Weights of a small GPT-style language model, trained from scratch on English Wikipedia.
Size: 9 layers, width 128, 6 heads of 32, MLP 512 tanh GELU, vocabulary 8192, 3.16M parameters.
Architecture: LayerNorm before each block, learned positions, tied embeddings.
Training: a variant of Adam for these matrices, 124M tokens, 7563 steps.
Each number is 128 + 24 x the weight over the matrix's rms, rounded and kept within 0 to 255. Layers, rows and columns count from 0.

# layer 4 MLP up, 512x128, rms 0.13, rows 364-388, columns 64-127
[[126 140 116 132 109 130 100 115 176 127  76 125  87 121 136 144 107 111 116 142 133 129 111 122 162  93 146 109 142 114 115 147 143 159 158  96 107 121 118 126 121 124 133 128  57 150 100 115 122 108 161 101 156 130 144 123 136 165 127 148 104 142 171 134]
 [128 135 170 134  66 120 142 115 144 151  98 110 130 118 129 144 141 105 182  93 116 167 159 110 130 120 135 133 137 133  80 103 120 105 114 138 132 105 133 154  91 118 131 116 123 111 120 142 134 102 109 121 121 110 145 124 108 127  99 143 147 124 151 162]
 [174 155 134  70 126 158 117 140 128 140 101 108 134 136 148  98 120 144  86 155 155 126 181 147 112 111 115  74 113 127 161 190 144 141 117  91 128 152 103 190 106 116  94 112 127 133 142 161  95 125 139 155  97 152 125 120 159  73 134  91 147 139 121 123]
 [130 129 105 116 118 158 125 130  82 122 129 160 115 138 125 152 110 168 114 101 155 131 171 173 104 113 141  70 151  97 100 143 120 117 135  97 110 127 176  90  98 138 110  91 107 114 128 155 145 140 105 112 121 122 169 127 124 133 157 137 173 137 146 107]
 [117 128 157 137 122 119 154 141 166 135 108 167 134 121 123 172 145 140  99 131 143 126 136 115 162 118 130 129  85  97 115 159 132 110 125 167 144  81 106 146  98 122 129 166 110 107 155 129 132  87 154 139 144 123 148 123 125 155  94 118  97 113 161 130]
 [145 160 187  59 138 148 156 139 111 149 129 174  77 100 122 118 159 122 121 136 100  93 128 136 158 134 114 114  99 137 132 127 134 157 111 113 146 117 151 154 142 140 140 112 141 149 127 130  93 112 106 121 108 108 140 107 120  45  63  95 150 139 112 144]
 [124 118 160 137 123 162 127 153 136 147 111 121 142  92 121 120 118 126  67  71 119 154 130  90 149 112 157  87 143 118 139 128 139 120 101 110 129 121 128 110  94 121 133 130 151 136 144 125 125  63 158 112 143 123 139 119 137 136 154 116 105 168  85 155]
 [124 153 149 113 134 148 108 130 115 119 117 119 122 146 109 178 120 145  88 127 139 132 136 172 102 125 107 103 149 161  86 132 179 170 117 121 174  96 188  77 131 129 144  99 109 100 123 112 122 118 111  79 128 132 140  79 137 146 143  93 134 151 159 134]
 [186  84 153 120 141 124 186 152 146 129 143 149 127 132 126 102 170  87 109 151 147 104 154 122  90 113 105  97 154 127 121 135 131 121 106 132  98 131  93 126 123 101 125 145 114 156 179 161 126 112 150  94 121 148 138 122 108 129 133 162 117 142 136 128]
 [137 139 144  95 133 148 144 160 113 153 123 148  95 120 111 125 140  87 152 166 146 138 114  93 122 126  98 148 108 160 112 123 117 188 138 114 146  92 107 154 143 135 124 139 129 109 125 154  83 129 145 137  99 132 133  99 124 112  94 132 131 155 122 120]
 [150 149 122 131  95 158 145 129 163 146 103 103 129 128 120 182 129 120 103 122 145 134 123 109 168  76  76 127 151 146 105 124 120 141 131 117 155 111 155 139 113 133 123 153 110  59 160 165 165  73 125  97 114 177 167  68  97 112  85  74 114 150  73 122]
 [134 117 149 128 140 134 106 164 135 153 110 147 124 118 139 109 114 134 139 125 114 136 113 117 132  98 142 136 104 123 111 107 152 145 131 117 147 126 138 146 154 112 132 121 160  88 105 147  88  83 154 113  76 140 139 118 150 134 123  98 112 164 104 148]
 [146  93 128  86 129 129 111 144  98 110  78 134  86  83 131 129 112 130 156 110 137 130 132 140 127 171 125 168  97  65 141 130 144 162  97 128 145  87 134 145 126 152  82  95 103 106 134 128 180 128 114 120 145 143 117 121 154 111  97 106 100 157  91  69]
 [116 110 134  96 115 141 161 136 120 148 131 145 138 131 151 112 157 138 182 105  66 146 144 104 123 132 140  97 132 114 107 122 148 175 101 171 105 103 132 154 148 133 147 124 115 139 123 121 112 120 139 118  93 114  76 107 137 108  96  96 134 156  90 125]
 [169  91 117 123 127  95 150 117 130 151 127 106 139 116 148 147 152 132 121 134  99 122 164 128 132 120 105 164 161 150 159 139 121 117 188 118 145 115  92 127 129 111 110 116 119 134 136  99 131 122 137  81 142 106 126 118 149 137 171  91  92 143 107 137]
 [121 114 113 131 125 105 135 170 124 150 125 135 137  93 122 126 111 126 150 157 145 115 134 132 131 123 146 141 152 142 113 146 180 128 125 115 124 122 137 123 136 139 110 146 133 119 118 103 108 118 135 114 104 132 144 110 136 142 142  79 101 143 102 134]
 [135 111 114 131 123  97 105 134 143 129 122  98 131 101 198  91 185 139 162 111  84 126 131 110 148 123 136 154 142 115 133 170 120 133 104 126 105 148 156 182  98 119 137  80 138 145 132 142 159 116 127 121  88 136  93 109 115 125 105 124 147 137 114 125]
 [158 107 121  81 126 120 142 118 171 123 118 145 108 124 133 126 141 125 165 133 147 140 101 132 146 114 153 133 137  78 116 136 140 131 137  94 120  67 113 167 151 143 115 144  86 142 122 143 166  93 117 104 102 154 113  86  82 152 143 115  91 170 143 106]
 [147 131 172 121  91 135 132 110 144 165 139 120 128  90 141 105 193  79 177 139 110 112 153 120 156 110 127 170 131  86 139 123 155 163 162 173 138 112 106 178 179 119  90 153  80 138 152 120  79 144 177 108  93 130 133 120 159  89 146  74  71 132  80 137]
 [133 161 154  62 137 136 166  89 187 167 131 180  80 177 136 138 137 114 132 150 161  75 137 188 165  98 107 100 130 125 164 118  98 123 141 148 122 114 111 159 161  66 124 176 143 122 150 142 112 122 133 138  96 158 107 138 141  63 102 115 139 125 111 144]
 [139  96 147 133 131 129 146 147 185 105 139 126 185 143 129 115 179 149  89 100  95 134 164 157 113 129 145  41 118  86 145 132 151 147 102 118 115 138 188 104 135 150 145 134 121 128 119 125  93 113 128  72 152 126 145  97 156 134 158  97  92 134 125 106]
 [159  93  81 126 126 167 149 128 128 187  88 111 117 121 129 135 172 132 152 162 141  98 105  80 126  58  75 126 120 145 134 148 101 191 139  90 144 125 142 149 144 117 150 114 122 144 151 155 127 117 116 102 140 152 150  72 146 128  73 127 111 148 131  81]
 [157  85 135 153 145 131 192 126 107 126 151 159 154 121 111 156 161 126 144  86 143 136 126  96 108 124  82  94 133  94 117 119 115 148 171 157 155 138 147 173 172 127  93 139 126  95 146 157 170  82 108 112 103 113 153  76  87 128 165  99  96 163 139  82]
 [ 97 115 106 130 128 121 140 148 143 105 142 139 106 107 119 131 142 133 117 106  80 155 116 135 135 127 149 141 107 115  93 116 116 161 110 146  99  86 148 103 153 142 102 124  73 147 103 164 164 120 167 126 100 125 156 119 140 152 154 137 139 181  64  81]
 [134 146 137 138 106 187 148 134 110 117 139 142 133 145  92 125 128 147 158  73 135  95 190 144 135 148 121 106 109 102 124 135 165 156 147 171 165 134 184 110 140 125 110 119 104  74 148 121 106 149 114 126 146 149 192 107 152  87 128 119 133 142 134 116]]
# layer 4 MLP down (transposed), 512x128, rms 0.115, rows 364-387, columns 64-127
[[110 111 123 105  95 125 135 133 105 133 117 137 137 114 123 103 134 156 135 139 144 137 103 113 121 173 140 160 141  94 129 123 107 137 134 112 149 107  92 100  94 163 125 129 138 127 189 149 105 145  98 121 122 164 159 116 118 132 117 115 132 118 107 152]
 [108 113 119 162 142  83 115 141 111  62 143 130  91 109 103 109 148 134 112 162 109 140 118 128 170 179 179 139 108 139 129 145 127  92 115  93 144 108 133 123 151  82 147 119 118 106 175 116 117 141 127 114 140 178 117 167 148 131 159 134 132 120 100 127]
 [100 103 126 166 108 102 132 123 122 115 168 140 137  66 139 107 147 107 140 133 125 130 140 101 172  93 167 128 167 161 119 164  87  94 114 152 143 100 144 130 111 144 131 162 116 122 106 139 108 127 134 119 133 123 164 118 106 159 114 107 140 117 125 140]
 [102 156 143 158  71 128 154 143 145 135 105  62 135 138 151 120 131 132 111 137 145  96 128 178 102 163 115  64 151 125 129 146 150  71 111 131 137  98 122 102 114  76  75 155 148 118 121 152 166 137 154  70 101 127  80 155 114 154 137 146 127  95 112  93]
 [138 142  97 147 147 159 126 132  51 141 140 103  99 163 147  99  92 124 136 121 110 175 159 133 120 109 109 134 164 119 142 164 130 135 129 123 139 111 163 126 131  89 129  99  77 140 109 105 102 134 111  99 160 133 132 102 133  82 140 104 144 110 153 151]
 [ 97 123 143 130 111 135 145  73 160 120 149 157 107 141 152 122 149 117 132 119 106 127  63 128 117 147 112 166 180 190 126 150 108 130 162 166 179 105 127 103 111 119 175  95  91 139 131  49 180  76 172 100  91  90  91 149 137 107 124  94 197  89 160 162]
 [119 188  89 130 153  93 146  89 162 137 125 117 125 157 118 126 136  82 109 134  61 123 130 143 159 126 121 183 128 154 163  88 116 149 129  95 162  86 199 110  98 100 186 166 131 121 123 109 130 125 102 131 107 123 102 128  93 126 122 149 125 113 137 142]
 [119 192 118 131  65 111 123 146 149 142 123 136 146 107 145  63 143 136 117  72 121 101  87 117 144 140 162 115 154 156 141 118 104 148 119 136 122 164 103 137 127 120 134 152 149 108 113 128 127 132 130 151 120 138 144 120 174 106 115 128 112 143 133 166]
 [133 131 120 157 126 117 115 134 169 184 168 142  98 167 126 106  97 119 109 136 144 143 118 110 155 155 142 191 124 106  68 164 100 108 130 166 114 130 134 122 129 103 137 129 110  99 172  86 156 118 159 132 137 136 134 108 133 168 109 138 126 127 124 124]
 [123 114  92 125 143 154 115 149 147  95 125 143 110 135 132 128 132 143 165 111 105 138 117 128 112 116 141 103 131 117 126 128 113 142 128 118 148 128  81 145 118 166 145 103 129 120 111 167 138 165 128 140  90 123  97 122 117 115 122 160 134  78 134 162]
 [142  86 110 122 132 139 120 133 143 152 115 132 134 135 165 126 117 137 123 130 122  87  92 144 137 111 111 136 138 109 159 137 100 114 124 115 163 119 143 142 146 177 138 127 140 123 130 131 156 120 142  81  97 160 104  83 116 151 151 146 118  82 118 108]
 [157 136  97 118 141 150 173 109 121 100 147 161 145 140 101 123 137 141 134 131 103 141 140 100 112 130  81 131 122 157 129 136 145 152 153 119 143 140  80 169 134 159 122 142 100 108 142 139 126 139 147 113 112 105 119 105 126 168 142 154 183 117  97 141]
 [ 98 121 142 122 106 168 138 116  93 102 142 150 132 164 156  44 142 173 176 127 140 113  55 121 139 149 174 138 167  75 109 123 117 122 100 136  65 134 142 127 149 162 107 139 145 168 163 123 135 127 151  74 117 117 140  94 127  89 178 179 136 150 148 156]
 [103 129 142 144 112  95 117 150 114 165  82 119 131 151 117 121 110 134 144 154 106 101 124 136 119 125 141 131 114 158 131 136 108  96 109 122  92 119 121 127 147 130 142 147 128 158  98 143 121 147 136 115 127 137 114 122 113 103 158 133 158 115 136 121]
 [138 117 140 159 124 119 157 126 155 142 156 113 157 169  92 150 137 158 130 134 163 118 107 155 166 121 114 129 114  95 138 119 103 133 153  95 117 102 113  96 157 128 106 112 178 107 135 164 131 118 142 129 102 110 205 115 121 126 153 106  63 146 154 121]
 [141 142 131 140 131 129 154 133 127 111  67 132 158 117 134 125 126 124 133 120 120 113 113 147 135 102 121 103 117 128 124 118 111 141 106 100 131 124 112 169 110 136 151 108  99 125  99 130 120 139 139 146 137 124 124 131 124 153 137 156 105 118 182 136]
 [132 199  98 137 100 103 135 154 137 126 108 184 137 163 123 130 110 123  85 136 171  86 176 168 107 138  76 123  76 127  86 100 131 129 171  96 140 109 124 148 129 126 112 170 111 102 135 160  90 140 102 137 112 129 159 140 130 123 145 130 154 107 151 115]
 [127 147  99 100 125 148 116 123 122 127 113 166 108 116 147 164 130 124  92 102 118  96 143 142 103 143  89 116 127 150 111 101 120 103 105 127 123 153 132 132 150 148  98 101 129 142  98 171 149 113 116 128  77 102 158 125 147  98 146 125  99 110 104 126]
 [118 147 158 137 176 107 180 107 130 133 148  42 107  81  94 140 151 143 135 149 151 112  71 100 136 128  92 190 149 124  97 121 140 139 131 164 163 130  91 129 126 130 116 113 132 184 101 134 148 109 141 144 112 114 109 154 122 137 139 146 143 103 119 144]
 [141  79 110 118 122 148  85 155  74 100 167 103 172 102 140 123  88 165 153 102 130 151  85 108 143 144 199 137 127 154 108 132 122 100 172 126 147 162 173 121 107 125 157  89 151 113 108  77 131 137 123 126 125  54 159 159 149 133 168  98 112 134 164 158]
 [125 158 147 160 122 101  90 155 130 182 146 118 110 151  98 123  94 181 122 167 120 114 132 140 146  80 153 156 115 130 119 124  91 131 164 161 184 162 132 131  85 101 159 130 108 139 144 100 118 100 137 131 161 118 110 145 158 139 126 127 110 114 144 118]
 [155 167 121 115 127 135 140 116 118 107 129 153 124 131 135 146 123 130 136 131 156  94 134 126 122 177  96  98 140 136 164 111 130 144 173 135 152 145 109 170 107 178 105 157 151  87 140 150 129 119 149  87  90 110 131  88 124  90 129 108  97 115 112 168]
 [134 197 111 145 111 163 100  88 153 130 183 157 121 136 112 164 119 137 149 121 155 118 126 129 158 127 112 145 151 183 168 183  90 131 167 133 102 111 162  58 118 211 150 137 118 149 149 126 108 130  77  96  97 110 162  67 135 127 107  96 109 136 125 108]
 [147 168 160  97 110 119 105 131  58 124 144 104 175 183 166 120  96 170 146 149 148 149 124 159 108 148 143 125 128 153 113 135 120 167 169 118 112 131  80 152 114 133 114 147 144 123 134 142 111  99 126  93 145 131 118 128 136 142 109 138 147 130 165 101]]